Weights of a small GPT-style language model, trained from scratch on English Wikipedia: learned positions, 109M tokens.
Each number is 128 + 32 x the weight over the matrix's rms, rounded and kept within 0 to 255. Layers, rows and columns count from 0. Numbers have three digits each.

# q: layer 8 attention query, 128x128, rms 0.125, rows 0-63, columns 0-63
# k: layer 8 attention key, 128x128, rms 0.119, rows 0-63, columns 0-63
# v: layer 8 attention value, 128x128, rms 0.139, rows 0-35, columns 0-63
# o: layer 8 attention output (transposed), 128x128, rms 0.134, rows 0-35, columns 0-63
q0:138149143116134124100139111105097141128113161129158054085182146191160125140106140121117141137098101142145116114110107145171094133136103110169150166120137093137163118065131177126108130136135102
k0:061111156093096124079136147118094107140098112128161131134134098114106159097171108100172135104141100137072167090145183189153119158131102103114113156150114110155196150129072119091145145127112113
q1:161139122150144128151106081131201113096126145094159131102064141157169129099129080153119106118107168103136126166075107138131099094150102139136125125116109109116111073144154107134142132142107124
k1:160138137196055103166082115099142128125131155096095126158108120109135131124147102126098104129132117159218084149148075148070152156137132112120115126098109126098084089146140112120138141135117144
q2:145112188109124107129153128091130110134115158142147126098134120116157146133095130139120169190125109107095165153100104150095122118135117114143160099137145133099118181136139064131137133071161149
k2:088108146147145122126136114090091114114129084125124149157141136093100123132175120145124156156130102111145137127099156142136120145136114114152120151152129126140149128137113104084123128123161162
q3:072077165065126115128119170152120111149132123130113116127110115091129178146160117148132077102068092122157150166116125127127140114130104092121105143154106105167135125143153162163111154131112111
k3:136118171140096114160131106113095123099125121139120152167154090155135113104127136125135135127136125122071134205136168111153116130170123100091153089102142141137104144135093170146085101117123104
q4:137147110121126121095115156100183146123178131147131131126126161135149130095134141084131135143121106128133165164153130146099114188082117134106069153149109104100110110090130146176157141149158110
k4:075143122119121071125133080125174180132084123129090144139128092135162158146099114143164105168131052090149151110090117150174116134171136127125088128152150116140171102110149108143144159132120144
q5:116092101127145109113175118098129150134165145142143126123129124146138148084129117150130116161144101162147074110116114155110155145087155107144177192132124114173106116097129166142079099106157125
k5:126108124139141081157092151129112098165157152112105108129143092150137133155189140152158117130159087116114131086128104079151135171186115105148103194133107125092122156125092134161110157062129125
q6:143187101125154086122137110153135124155154149128152146181177144144090142130098143150182091114125120114140119122125093109121130116121114133110092129134131150150109104123133108144130038163141157
k6:132159116131143132096109182137106106150139179134107207162141130080132151126133142120175070115136130109137115157113117063145160110119105143095123132186143111119143104103145135142126138072127133
q7:129099128149146119145148117109147114178120145120108119127088063104137142156096100118099130104153085167117151143103150136111128147092132092113115108115125128138153152128114123125129104141111131
k7:138121174153142114148134135147147106157146157136117142130104126133133148129106087137123129083087134126106164169145093127102117144136138140180118148119110149111090140143120167135125127137091139
q8:105106154097150140145104127091148126085113154037120103112163122123115112071089202102108082128106121156129150105141156143138126076111116130104188146141103137136164138138142131102116101178074157
k8:122088144085126119150136148190155098126128122131083119111171116079142098145123130137112080122152140192149137094157067089166179151104144107115176143080045110115158118112095151091145082113096147
q9:136118143121108115089107091155137124104100138102085094141096149134109096093109143160171084144143155148126100169193084117134147179153122138122133139164150099091195150123158104127153124132128118
k9:106084108126095143092122145177171107092096131109132105111141095102079104140142137176151133103143109154128105125157126136179104127131117130144132157154178153115161084078107130111134118126081151
q10:104134126129095097121100139155129129139123115139099121139125155113155133117147147107087140151118190141137121133074107116145186151136148182082118166123152100163152112082105105096140112146114147
k10:103136120123150116083135193153095083075165069171112142122136128115133112174172166156079089133114161149150104130142093138117171123115156155133122119110143136135157118043170159117136164120120181
q11:120099104109178135105145132126165156111139150118096200134156130101130136123130112101080099126118134094109131137098105118121123162092152144106120139135133144099114110098101112153093135124137147
k11:101133096062113144130119141153138142140134091116162145140140143126078150128153114114096141115140143118101148091118141126134077143169132116149150114151140137135120158122144106137108120128146155
q12:165117122119181108171149143098121099107119083169108114129157128164077121172107146144116151087129133128166158130167133123112143096134168124106156134119098164125144137103094131054130114113133111
k12:157086100113146125152141147104143142177084104082150166153159086148147159147114108139144171100103153128115096140142116103063115139067141169083156102122101151103095124068145124124141167082161147
q13:142145152121120114095107108137114129101151176115123137123106142127185142146114114159119193113135102161161123146135138133140175131151134128117097146132192147151167105133119119088091122124128104
k13:108095161148181153121112162110133146114117189111110167170106134113106108145153107153164112115115147084134066121082146155119123122181122106155173157111141109118107104110146126131134113128106108
q14:118164170178109138109109098193123136093134163163124107089122106121118160078087121101175152098136144156130110137092114137124144131141138131109135130167164158102136135136152129152148099078098122
k14:093120165180106155117169152174106124070156142211099147101119106123116144103109097151152140091147096159109155117155103138116130095139152118113122106144126128136107131105156134144158162078121098
q15:116103119103136160125150121141114150101137123107102110149133144124133128131131099108113145136107137165122132136123171140158114152143114122102098092143131122075113150127170121147161094119133121
k15:133131129113095122121144111172153168161133114144155109101119162102112081123149104103115122117096141125150118131125135158133131153161087140171165146081146158085116122127158104130130111069112117
q16:162132094109163158138130131161114092147137182151134141123106110140191144088144116122115092139102168164070065135135156097126127146157102107141114106117148124132080179051142162151104104139105081
k16:090110101148138143104106127106103121106157148145174106163060110130142165153128117104128141100124106160159130150096174144137157139089150103114138133127127110132116133137156211169085140111076097
q17:163156095116139161111128132128151177070112145098148156123152167115170165109122085114136113145128130106143110143075119168105138121147104143140132125108110115141153117162132156128168132142123085
k17:128202099132133138079149120139080116106119130134146172147138126138150147125106130130163121105172126169113102143124144126119105129104109117112145123096140069092135138163128177148128132088162098
q18:139129134150100098162117151093070125073135105066119134108166139145159075131165113138146127111160124157139141148159128117119131142107127150152143077111115105145136139128091131133107135137144167
k18:090104169097126108123116142136102179118126128058168146049099103114159121111149175118097118093112142118128117175099079185168133100155131123141160137163155153165119120098115146110096101114114130
q19:128115150124135122169106078137078125143116148127088156150120117147120167183125102110128114192104135090113127152159104145117122108135111120053115122103131088177158169128122163125118152139140123
k19:072065148064127090125166104154065107123126164121145187106114109120127138117093150118133158115117145147157143171127097138129158137182127127141121156162127136138108126093105118074130159123177144
q20:102119115142132091151127097107081152120157125130131125106134180158145160120068145093135085127110133095112166165095117106118131161115136099126131096160131118155139131154169145146194128104118132
k20:075113111118154139161144081146089124140102165127149193082182158120136109144138123104132130136126106084087147167112097155118109163093141095189111066152110151156090153147104162105213139102124188
q21:150162095119117119107144135137145115171143136149156089146153142116129118126067100110120112156155164108137122087176127158131110186139124152111116105129081113095183127115094170150128110123148094
k21:138129105183140096097150122147120083136140141128128107071140083081165134150142085108093155128129132123128149079156066165171100167107128133109150173063141129063167165104145143159140160109096165
q22:096134125149165127131123125131125126119138137161140142133111142121127138092114129056158103119197134142113132149091107104112123082164127138128142133192142145176124094159088149126084084124122150
k22:145132122165128095148073108137126143128138129077139086130084119125108170126071110113146084132206144143172122145111160120146127109189137121181123062122130133148160135141124112149118125156159105
q23:104139154110100109149140142155137117077167110144118155159097128105156127162169169133141134130153096089143111081138155149155088124150162164090139130117140115113122153153120168079111142096069119
k23:147128091098157120054140145111154127110131127103121105089121132141148142128114129154106130152166136087152114124125161180107130129170109198111135128128172106153099134133116079106118168148109060
q24:096154144144093088090180150114074100113122112116112155182113143142117156138119114127172138112147143140107053099117146101146108084119116125105106210132133117116108108108156137126092155117184125
k24:136139104165134102108208098108171146129107110150148148120133113136144123086141140155125114139179140108133078141135172145054109142120157141107121147128147114085178124118148081163085139096135090
q25:133112179126115102089133096155088137091146137092113162165151157170133183135175130128092130127125105107125109121159187097122083111101079116131165067120117137133141109133122164116126069112124134
k25:105167116083098088047149136100109093161121129109127159135108083117047142124121135151134135182159105125155138145165159120063135104107150106171134140134143156154122138100125128102155115096125147
q26:165124083147150116123151120154145144135137128130090114174150107140150104140131059140118125077137117131157146165119148107122126098138068138133161140165158118120136143122136156118163115168114101
k26:135131116145169178135130134093126115171158150115146143114099150148093120128129169115106098129083150160130166158144151137142117078111122150108136110154124126108162137115146138113165099101170135
q27:163152098100139128169153138091127163115134114153144139121168121083123124156111103131123104134117134156094121138144151134120193127088130075116133119149155138123138122114114125125149124118128096
k27:158124095130146141155091127156110125154171129124129115185177099118134149139107122132084130096139153159074117180138069160141119129107153101144112118119127104101129113126152103152142124124119133
q28:121100130101137125104124127162127158091153152134110108088090061141070154131132127091101096101168151081175129159137115155115108182146142148112105157120115149127125173105121120107114110140151156
k28:223153087104132080128150098206140144067131154118095083120128069156114114135144127139130154138133175107116126157125172105116157173127124136096097124128127101160120146112085108156173062169146116
q29:163157127168146090127114160092140109149130106116067104155131152138158114140101150146181135130105142085189142130067127105121155118128137151137090112118156142151084100146086169131125122130116097
k29:094129115157130164149144134112154122129153142144138111161094098125202100148110115142088145119116109168092131134114125107118129133090089135126160184056181168143131119122097107093113140130140138
q30:129093139178158129113137169117156121125171159142116119145140151101118093109151119106150096086132211109107119100131103142111100123144137108163110099143165114135143129141104151121120143135128165
k30:138110124147147127062128141111133151121102135132094151129147121065139107148135125122114156165158168132057154131136136102140089104109153150136111137142202090132136139142106111144099166115183161
q31:117116084139121094078137129147142100176097093093167151114134124095134113147121108173099092134124132147158163097157134156146138127102123145152133111147079136142093147121118145129148096133141159
k31:098142106102117190116129163121156093148154109145114122116106143078174069127127098097100151134106103130132137112116066094130109101167093173091140150202111121131070181131115176101136149150129080
v0:078146165190121120096158157119087125134154090115130092092129092105150120120125133113137159140053140132138124165108156126081127133095143162188144148095107091101152114131130160101113110101115140
o0:125143059145133138108173126151112195139128116184153143162097120128106088117093103112137164122164123100150100189098164099110135159173153116156109079083117150115094157157164112136128088085126130
v1:111144178169174124117168111097145108150137197125178165136080094093148134173106059086135073163115044125185187155110135092094086114130110107090152061117136128127154115071128166103147150079107109
o1:148123056116131156128103105159108124138190139126131097134168113136091139108136147113171141134135183139122124079085113113147134135129151076150055170117102121149140078091114109137111097128161125
v2:121123169150129080080085102141116163179139110109139120143123123111139132167102144144124128143109106119165155099136186172123094121079101132109151110138104157118173189139107175158125120081106103
o2:090088086093156125138120133138131157112111168112117130103083119140164113073132148077138122139128146128123185150071139090141120147123162070153112118118121119157100148161075126098097095123137156
v3:121140144109103109176109119158132077126146166161069092127109151073119108071085143125134162109129101129142133169149093083133098095128151112149128121135161112137150144144091131067149100123118156
o3:155156097099150141120155116127115075120116117157135116117171142115166165185126098112139130158124123093103153143106165173111155123163124132110053136093176116125090126129118129142133132131174089
v4:150107143165146066145138138128116137150135107094165118128095135122132119128172110135062171156092174138097157141120072129114171142161144104165147159144136164101098155187112078125132181112165109
o4:144142141105115131057140161149107111106106135119136135143147107125127090137121145160182119133117057118105128115142169169133126116158113143125149145107139120171171110124117146164171157122143146
v5:125115174138119109098122138101159169131113158135185168157117162164116147134146125148096158082134156153110196093113065089114147117098103137142125137133113120130136170172112083164079142141041126
o5:111103107119107135129109171160139137135135107153117111121143097093086139110120138105180137143131079160151093139145164144145157117110131139133133127150154173090079152110124182118090092138147106
v6:130141107147163116158160152149181130130114155088047131154132117135091151110111089150118141125101122137140118090168153149077093158102099148118157100105159106126127114105089132128126117118134105
o6:100099133145089156137111101119078130166104091182151134079148150096154100110133080073130131074114183158104079162135135126142147142115158118135107157124120105147096116111186133168170139130161152
v7:142132140103131144102179166141123135093100102099098159130182132124164157122126188081145144155179130150165115117094154111134121111174093152125109124155100170150127131105125108069139147115128112
o7:156103160127103147138068151125084203106170143173129095143135123182155107144140105121145119074099120096084107132162104072106126145109193118138129158115109116113147150191109148125141088146157131
v8:106163143174116099096158112101154094147151128105099129120111119146138119123155096125118158097108145097128142155108197158138126110102138135146092147082168176152146150070082123110159147125171169
o8:162115088085162158175121109140143160132146106182118149103128152110123119087121108124112090148129078096124114175110104112140144132143130121083162114122135123147123102146145155162133125117107103
v9:096154170141147190111162149156190102100201130110162126128103133117159129148099071138113119129104118113140114154095134173137100113099126086140147099158090100074108134156140109144183108105167109
o9:157095092113120127163157131185094148097150120101132129147157139129072155131141099109122146134137104147137153122111114121097138098081128107163125093057101138147178090111124144122163101113140174
v10:180161150154087102097095117178121127145132161108099142051120165189142173105128095140137137095071094156173093140111090163127173147059171096102072146106100134099154129116126153119160079143162117
o10:082131088131175148132157131108149132119115101154169115167144150077141126189111160055125149168166176102117157079128172129106106106186105149166162111149134123142116107128114088118111137150140138
v11:130087091114129057174120051155128181122155116131111042098106088159101126114117124090112113105135087118178111143105108173094174040104113178111195159106094150180164154096090150105096108093108133
o11:065138134122123131103138155083182123148137134133126151168085125079158122106147071134149172154171073137082171135133130112164071176123143154108144136161196125115116084128159065157151117112144139
v12:156157124070167139137126137105160124113152110089152082137142108154132141132062114120173107146143122139123135167115128110082099113126148098071141133085133158173145156132128134123100150098139098
o12:085120148150103134091125110118140150131112083143154178180109120108114086141162134174120137092099163117132129076135122111140140098121096133176147138184172157152121072120114121099169141151125146
v13:119091164100144099100116117117095117162136127081161158145111113152097134078148190154136156129129170156145120094115107098158155134135111113065137111146096093077083142128116168104140107126121156
o13:150156162152112164114107125130220181070125135131137106095163187128153131117137181138129094150119117079092140163114178164106114109126165133128118128137160116110124151103120123095071110147066104
v14:132145169144077143129111109072145106111131163101101091146093178121146205152171098154153158140206102177103119102116111113112137115111127154123150159119097157092130150139096158085085120099215068
o14:137129105102133082138129146174118147136116146091122106168159123130134091174111110107147114094129106151153187130185087107155150122189113153112130079127165175125085145124107125154138144136111116
v15:165094136098116118133091218071162146156139127166135134143049140079113117170136126136124135138105176101126085105134089202090079140136119210163103109092135140120155116162148094103134137139159150
o15:154159130182154177205121118150133074149142117147138121158170127095134159151104113131132104096091123152183116131124129131114165100148089101109142142158073102047089104159138135170155133174106127
v16:133135093195124177119153143123105090155098102125076122124138120114160079121147162143107181109149169156140102098071168131119124074181139130094114135104121144090142142052138144155098140076104166
o16:128159125097128120103103097090107172142147129130182170125157117110138168184065123118130061133119104072169158114115148150075082220114156091140101087166102123171085134178091131144126123154121099
v17:122119138113134111063110139134113108099185108136110139163097186128131146124116174142087124150162117124172151108107160069162126128138161184130149094086177102098083123141095079118100096161122091
o17:120154098108149131133120178141110142146141106126132122070160118132149075155118118115122136033122128166128108181123115165092090136159131104153118122138113104149179137118168145115146157149107177
v18:115126082109161047138166148124171177093161158130137129145105153127085094178140100098116170175129121130118118130135051102185137098113094239143127113135104144110138102122146119141133127101136133
o18:166075134124159173135128108109159116089079139161096100197133095141134141134089095192171182058127128057132109166118126158126113120132132083114139200157113140137119142143120110167152164146112146
v19:182181125132106142140146122129113143184149094133146122111114090156129135097172154103100112153182077132113127088124123104078092076120154148117113180161090119176117128121065099168155150144158158
o19:118114121129118117126108133143103093120113158135129098132081148144130130124115113129151140156153148148149192119123144119117147170141064113102118120146188127152119144145139123105144139161078100
v20:178100131135103131143097101133106123122112161130143143133118163110145134184137121194169131129160144100110106087153126130099094139092120071148131115122153176121165137148133125092137094121098134
o20:054120138122113130102150127143152118111138136101129109075120096158122127141106176112098103104141145131116153154162117112180171090121105177099096105146109118123134141137121153184154160125183097
v21:118135125165178201145135116145092148139144124131121131157139187154139126100111152165141109100106123120099134115152156116090124094154133144048136137128148153123145130127096138142123125132096109
o21:155171159130095123136117157156153106120122089138167135102071055105147106203135137112152122156165155151114125145110098130105142177089104107141131124128120111105092116135128124132135147131101116
v22:111126138138078111146139117133173127132133137150149108079101125126196161129094093118158111165100151152065200135082169092132151067098113090160129125155127117138110104123189128112136125120138127
o22:163110152109123107131109098173126147163110123079131086166163133112094115106172129140090161109094132107158059123150145124132157126110146128120133133052138125124124099108109121129146111085132126
v23:142143071155137120111141115091131172136114135141161117079138109131111106119087108120141187135125163131115122143087165115142082157110120159158116181111161121198116100106129126190136118120149104
o23:133134106162164126089119149091137091147151108122090171102132112116168126141139139146098123156117173108153124140153097088119155152123084107102158145135124157057110131091139155109129119079152136
v24:102094150129095147187140137156090119103156140075138129160141115118127142188125101159170113105118131177125089123094100161160120051081096131122073103131167175146161142150119082179101175154139136
o24:111073147091094180137113150129131090146131144144143074143107124096122086119131111126079135156115085075137147120118180141129115155093088123106100173116122128137151117097122182165168157136155130
v25:146143143119179129088139094139145116119096111105136139109131168107113088097128104117085161143139148129144132186103118145076107101167148144122090122110122140152101168101092138106081165169098098
o25:129147157137143148120175148156129108155123101161116170129155128120090165131136101132182120096092114136107151146148132104145121167099157088126120111116150123131172096133127081143125117120154121
v26:129125137107142110137121106164135099154067128141081158128154123132131085156087125098123136187092154121138140123136142121150103130186095177073146089174136173102180145175097155167106069140114115
o26:145125114093167177117116165142125134107135130166125163125131103126159127100126131114128122093118124149116137145114103112133166123112171089136116082097143113140090156113096122121128183097147154
v27:129083197118128154107134125112108126103117157058093109120123082190110117137152149064179135082071136146097101155105110137170100132139112129140112105165120145121158141191124136138072101119163137
o27:150187103141162160160146108207096163139130142130159113117185157029142104103051139146119120190156117119135132102136101143127128128112152129122143099136167124108106174090125132073198147131095151
v28:162160146130157157177159096119148128143164094086147119118110133133118108139132157114128143167133119066127151101172163083132175106140104104111140100135098093136132121134155131128142121145100209
o28:079122139104095103057125127155098100088137171149122155108151111152126185127094118142169159131114130142132097107130125180096111125107122116104098140139167127129145176130141150129141165098093087
v29:118170091108117145116129141142101134094109125105117184113140119129140110149067135151138069134124082113180090126134141125172070170090154137142099144124124142127140124143152106168100149129132139
o29:077122143179139107132156076118161098134143116132102086165112134152120098149132139130108154100152111113128148125101147153083145164154139114129147144134161095148110135115107135104148127135126157
v30:164158098151116137154153141108159119159121104137115102115141160155126115162131153159202083167109153094178140099124062126148091100134119087117178070148034111146108087129103151144175142125116129
o30:098117136112157144106112132124122139135115154082117130154110115164118125135180102168066169140081143152149109111140106176089122135132124146125085138127163071132133172128170121098146196155088164
v31:111121121087125150134088119103151162126088152073119133084141121139156132155141155140148159162158148145116123077099143129103116130113118120068116146128155174118141136123089115137140186060117131
o31:130071156146141082131100097127139130137169147146116148132095107124147134090105105091077080086128159135135186154168135156159176155111129162134118126133160094122143153126122131132115089130118131
q32:121195157086120154154151157126105158081130131143159144152162091118134090154108149154099121147126148116128152114158172109092092129109133127122157108174133137141159145127066124108102109126066132
k32:168108125135125082144110134140181141144103129063100081109106109137089134137192128152090103129135176150134134123122119155108146096173152129149129135096117130134123127188119077141125115162152097
q33:170072144125181162156125144111117152122147139124100171172135089133113128106154136124092104115150130127104124179181087136089106105114128118156153089153133142112138155139096103102134120100147180
k33:151156099106133102094079077162128188160101103100102177108179167118110117126168131178149138125170128127099095158069115116104102074169133148145179092154144099130115178133141196105110164147160144
q34:107116129163112116084130091068111114141141168122151133130080109113142130126168093162104118115165153118119087134125167156112099134124103149114149097130109137135110156111145175102084146124119121
k34:098129143160128125115147084121135105129145154135128110059087144159121117128144129108076137162112116107131102132175167154140140132143112119139165108075164121141130136129106153144107137122136103
q35:145134095139127120177137150116182164124117120145139120139103134115122116132098127109117163169158114104095070121102149087138096159120137121159150122098158133100126114187158105141110145142176102
k35:215143069173142123113099101135113124152092084088129124140130161101126122152118099102160141165127142152147133157137131154122153133120087115114150101073092128074127125156125130154172064139132178
q36:105113145099128097168138144171125159152114103142126112167148134148156135118153152161107120136075165134142076125115130131123152120109152122162102099148101144102106122128106131083106143147173147
k36:160146110107126139137103082128133162091097145104116136187094106132100101093181178125159114142164117081135136141139119119141121109123154110175131136112102122116118124144174153147172128118117131
q37:110151102065130116146173103164117112136154155130126116101126127116110127088144133143123171146146106165114103134195140135158104103155126202120123112125111117111162124081146071083158138107120175
k37:080091129178136134090122166108110106107120121180110170099062133100163063177130157155154128106089153172148142119089107121159138131151124132080131176120154126129131116089134120145101173120117143
q38:122154102105135129108130062146095127107123160167136117129166111130112141151127166141133134135161101153091127128166114098137144123092138111112149146138069108126134140138141141136130114118131128
k38:082086067104102120149098230099116103101115158169134140104103109080157123150120140113124144094107151145100126136119087100132118109132162149110119130133154144099103113144145169137120144118121117
q39:114122154108156140127143147136057096117145151159124115116120109179143174102075119159148163147136083134158140139130178133103099151134131116081125106175112136133093130115112144116114144140107097
k39:118137144137174105115142073101137158067122111122125093118107110125135143121074121134141114119132137097149146118094169151147112162188090119089105139131177091147176116163135106162093134189085120
q40:109141118154087088130039111122168080118092153070110114142087093193179132125101170152148171115123147125193081136125186146134133160151162125124112149091146134144174096135137117136152097170126155
k40:137074205117104119142200108126103061112172103123085119091123161133123144139141154178085044142128163138150119101147077116125148166106134156151148142153079164129089094104099132115140218131083160
q41:159183114106110115124134136191145122124130136152122142123115138113090144166093089158111128146148111113085189164133136101133144038125131150126145091131100125131114119140180096147167119112155076
k41:080137123176170144145094162121152083152110102161107166213112135107119123146124091097121165098103094119119141121107136132128102149137118074114132091116165114107152120154139116099175084101142126
q42:129140126094151121174159119169124134119102176137158143106139097132145123121135136118115172129098076187100126139143161125122110171107117145116152142123133133119122147147143128143178095118089135
k42:094106118122166123086113136150098107135099117141087152107113143142136104145125114102112149154103126133105173143107131142103173079130134141092126147157124105107157169114186164116188117156166153
q43:205145132141145150129099122165152117124143112120101115091133141095105112113129137159185054109163195122167118142104138145160072079115113108138132130103115111115136076125154135151111091124120106
k43:165159129168143123125165145142138133162155158095101130131157095087103115153137133121084109123142130191133142111146077106131155119092140139123189135124117112092160142059149146107080123124103154
q44:130124137158147135133153081083125105183107124125101135128163159133111123110137123124201199153132134126120110078089095165128098116200111121126098159134161121169138086143144144132112097130104164
k44:169125139160154170129131128072174123104150139143119108114159163160107094099129105127156119106150141130131171109091192130109135136106156128160135172116072135096130161111096075148072106152088112
q45:137113135154101150095096137141125120092132183086116115069115133142169161129138119162145149139129163134160159154136132139125109110172131146122138135081104118165127117129103064165132119133132145
k45:157147125130092109139128149160107069147108159085100081135095143153145115162084154122089124077145119119192089061121143147145144110142103147143072181101158113136167108122162151112130118144164112
q46:109114101078135111115136134164153115072111175099119074123103109096131127123110139086100102125168188222133173116129124123113150167129151125126140142157107123122169145097108153100132101094123136
k46:127125139102129116125128175125128120116161092159168115106146076118094031138089110145126152128155086126106135094141077160101136108116123163083133119181108177099171107135131145127138146129144113
q47:102091134099142163132136068112076110107108132131126179090177132135154130114110149119130126116101168088132139145130174122139095145144087107167151134117134095192120121081148159110156105120103092
k47:090067095136098130128158096088172127108121134131125124174054144108083144149112148109141119151135130107102126093095158134117138098134127178074125105105124152140105177091098143144140138134148130
q48:113115108125129189158147127089153099105174133162120123122100082113165128174160118147101140162122112117121137109146111074145109126122084145127102174094162140101102107104113121122100143116132144
k48:156139149118145145133176164136141118126109062133111173157123125154134104153178082105159153087117115138107107122165129164130154129146115126145094134131149115069084116128115159143092180148150130
q49:176152114136115151144123071126132163087156148131110147117141071117128156139109068119156121147112166104115120100128113096074118159086185113145094112135104163143087155105166150174114157140131098
k49:115157132128113106150172126121131133176059181162113154126136127137135132102115132111116106119147124100108171160129125131133142135123153143096099104098150105139107166185138174160171117077131134
q50:136095110096145090133139164215113093097115113134112153152120113126118129124128159140121124146110080087131143121138121144118095185111092134114100132131129123143144175120118176169140143137128137
k50:108121127082098143124145128100104200098119127093132159116111054156132145101078132126142105180123070122131129135093134144124116128137130081117154096157144086177117171143130110166078164180123094
q51:103135147120152158162152132103152115149117140095107117144098169109147132185144114160105117136106128125117165115163191196109136086123104129114209094096151098159149145108118117141127138131115134
k51:143156118108134109100153088116098107166087140142150131156186171160135117146140123108110139136097139101066145114142181172142119128136079130109127096108179121106118146089127116142147128129159113
q52:126122110111118133103131142143169175107125091137131060113093187106135067133144144164152094107116118141148137100168141114165111134152072132147109164140112113119134114099120110128120138155101157
k52:152150133100095104142162148132167155151179136135170114160140104118134099130119105165084081158119123183153123115183113122162101140081082101132186185115135144114154141117107109119158098192137068
q53:138093135128113116110101152103162095094142124134161161145082118115148132125122096132102101092120122130164082133180102154111124140145089144117116149097152128113100115123156144133103146088133131
k53:131158140140142123182170130099127137114114125124098091108120118105097111159121126146116108145065103142124139122167107085103114176137129156165106107168133128124126151132125189130098157151119083
q54:127110111140146093158132084091131116108110071147153128088143150145146107111111159129159062125101146138174144130089117103155088106125137106148076088156135114151101100114108142122089125127126136
k54:119116175080140118126159124146139135132115132097153168126117135135132138098137081140122117104157099154058134133129133125115080146157129132173162104141107127175094148112115086098134118147079088
q55:136111115104103125137073116114116169103169141081147125117098144134122137094124150081132087197105131132116111152116111095097131115132142096084088115092110133163124159124095128124130150122128152
k55:115163165121104088152131111148147132128117123156115117100157126174156135107106161101139148121155148155139087134143067100149151209130101098117142106093116154116105150125128154145106098094160101
q56:115133155095114135143109110113129122117096108123134155137102094140137117115152155137151139112162129149147120093112117124130128116200194158127126143118138133135091142161128139138111118101115110
k56:174135136137106117147134124141170173123137121146142068120077114143108119125131084156126150141158127110117122107121216093118137146146129166139139105141142167143156079155158121125094089127110083
q57:097089145119134153128077104129119119113159148158157121122112130165138157123130139140140120098133101126142164124101159115119185137114088049117046149120099165187055137146116143161114113143132105
k57:091152148132079107193111091194158103110176141109119161129107119152130177133082104141147127117152099113112098133140163125122146134116103139094098127096145142149137150160165136168099144149127084
q58:129133104179163143110118155138092083109095098130126140132109133125129094143097161148124093152172154123169147065127105127135128143141126177113137097089112079092150094165137149117123142106129115
k58:108112146155167147040145135103183070119161124135127180143146101118151147152172065144098170109120090110116183093156103131144133080136086146123136160129139142122122127081158138118112155089127154
q59:139125129162125153153096113136116171110110117121162099157096085096148129087126104114109059115112104071174119130092128147103128125148097125134125122168133132091136143161138147157162140127148121
k59:146148147127123104175138108135118099108154156133164191143147105084101162099118130119157153126130134171170065157131121178092116170112132122157141137073141113136126065125105136127095122095111172
q60:087134127162117141133109160126115155112114175108099140134092167108133093124122159118150124134087101163122112111150144134166089134109079155167163132107134147129100125149165158113153139112119163
k60:082089137127093150097175123138116113149106116120109183111093177158105115116147170129147146170088143100130148110111164157125081082150101156112169109163157148155127165098128137133120102145132124
q61:152121165132146119181127113124146114096143125070084122131109101183069156159149126103101124137111113152103127134156112095165132143110147119133138120139120152131141111111122105069104112136132119
k61:129139117104089124123132119149134135160114133108109119118144097166105071112132133135080125118131139161145150144133086101126102148072143138128150097099130130102160122109140119132153115153069156
q62:135136123128112128125158089149101132064156132127126178144094095144099144114082099108097118136118078152151113149163178123110109158114102129135150149106103147118103109117141142108162106128112095
k62:121153071164099114117144094185129108124138111132105160099107135097135130143120140177135093120103103146127118136123110124144129112107147143112095136103157108142142179094140164160161136107095137
q63:104158151148108143094074160162118090074121176133126166181119153108157160111210123152136064100086211147150110091119124173158102127128101094104113157160146094142118131070137151118082153119131109
k63:153153116068123146159182173114146143114081164107130060127176140087097104136131149139106117102129074145133144134145174098185114123141128164121171120130145114134133150088097140093131107141092126
v32:156148088161089206104160110117143144120155140126153140132146092172132132130090062145192083164151114144074133111172193130109098101173104100092104169119154118121080114138137148147135101131147126
o32:105083163173094124111113083140062121140094165103144204132133120157161159073154187118123079153118115101167088146124152129140116151069129148210202117154129140084118133071139154112142128114133181
v33:141151112130091169136087133131113069124105131105126071127129137130146147123117149113095081097096196114115129085111125137128147096109168132149122159190126120083085110157132118191137090202163125
o33:089150122107115086139152140125088120116093146123122165083133161122131101158129178138109149169154112136126127097157217120111090118129073143126167110093144096215139169116150200082175152121102098
v34:114129119162120113090102131149106118095123172143075150157058100191110182113156165135128122124143159145107124141080084111123049109131125127113094156107107130121108148159138106145149117098157119
o34:149132141121107129134147121135154177124125143176133109117140087058115112128084095091098143117115113140098126157166152162094186159109139128131154126156115118116180138117145154129163144106121161
v35:110076198161129126121091102127124129136147125131127127139113105199149139133184153131108133158176121096150100150094087163089155160168086071139100122148126129087132036212099123181151098049174169
o35:075154095105152126139162113141122186136125089159117152113195149120073123133115137052161143093145116149077172186139086120164108146132158153135150088206121138143110166114149121107178082124141129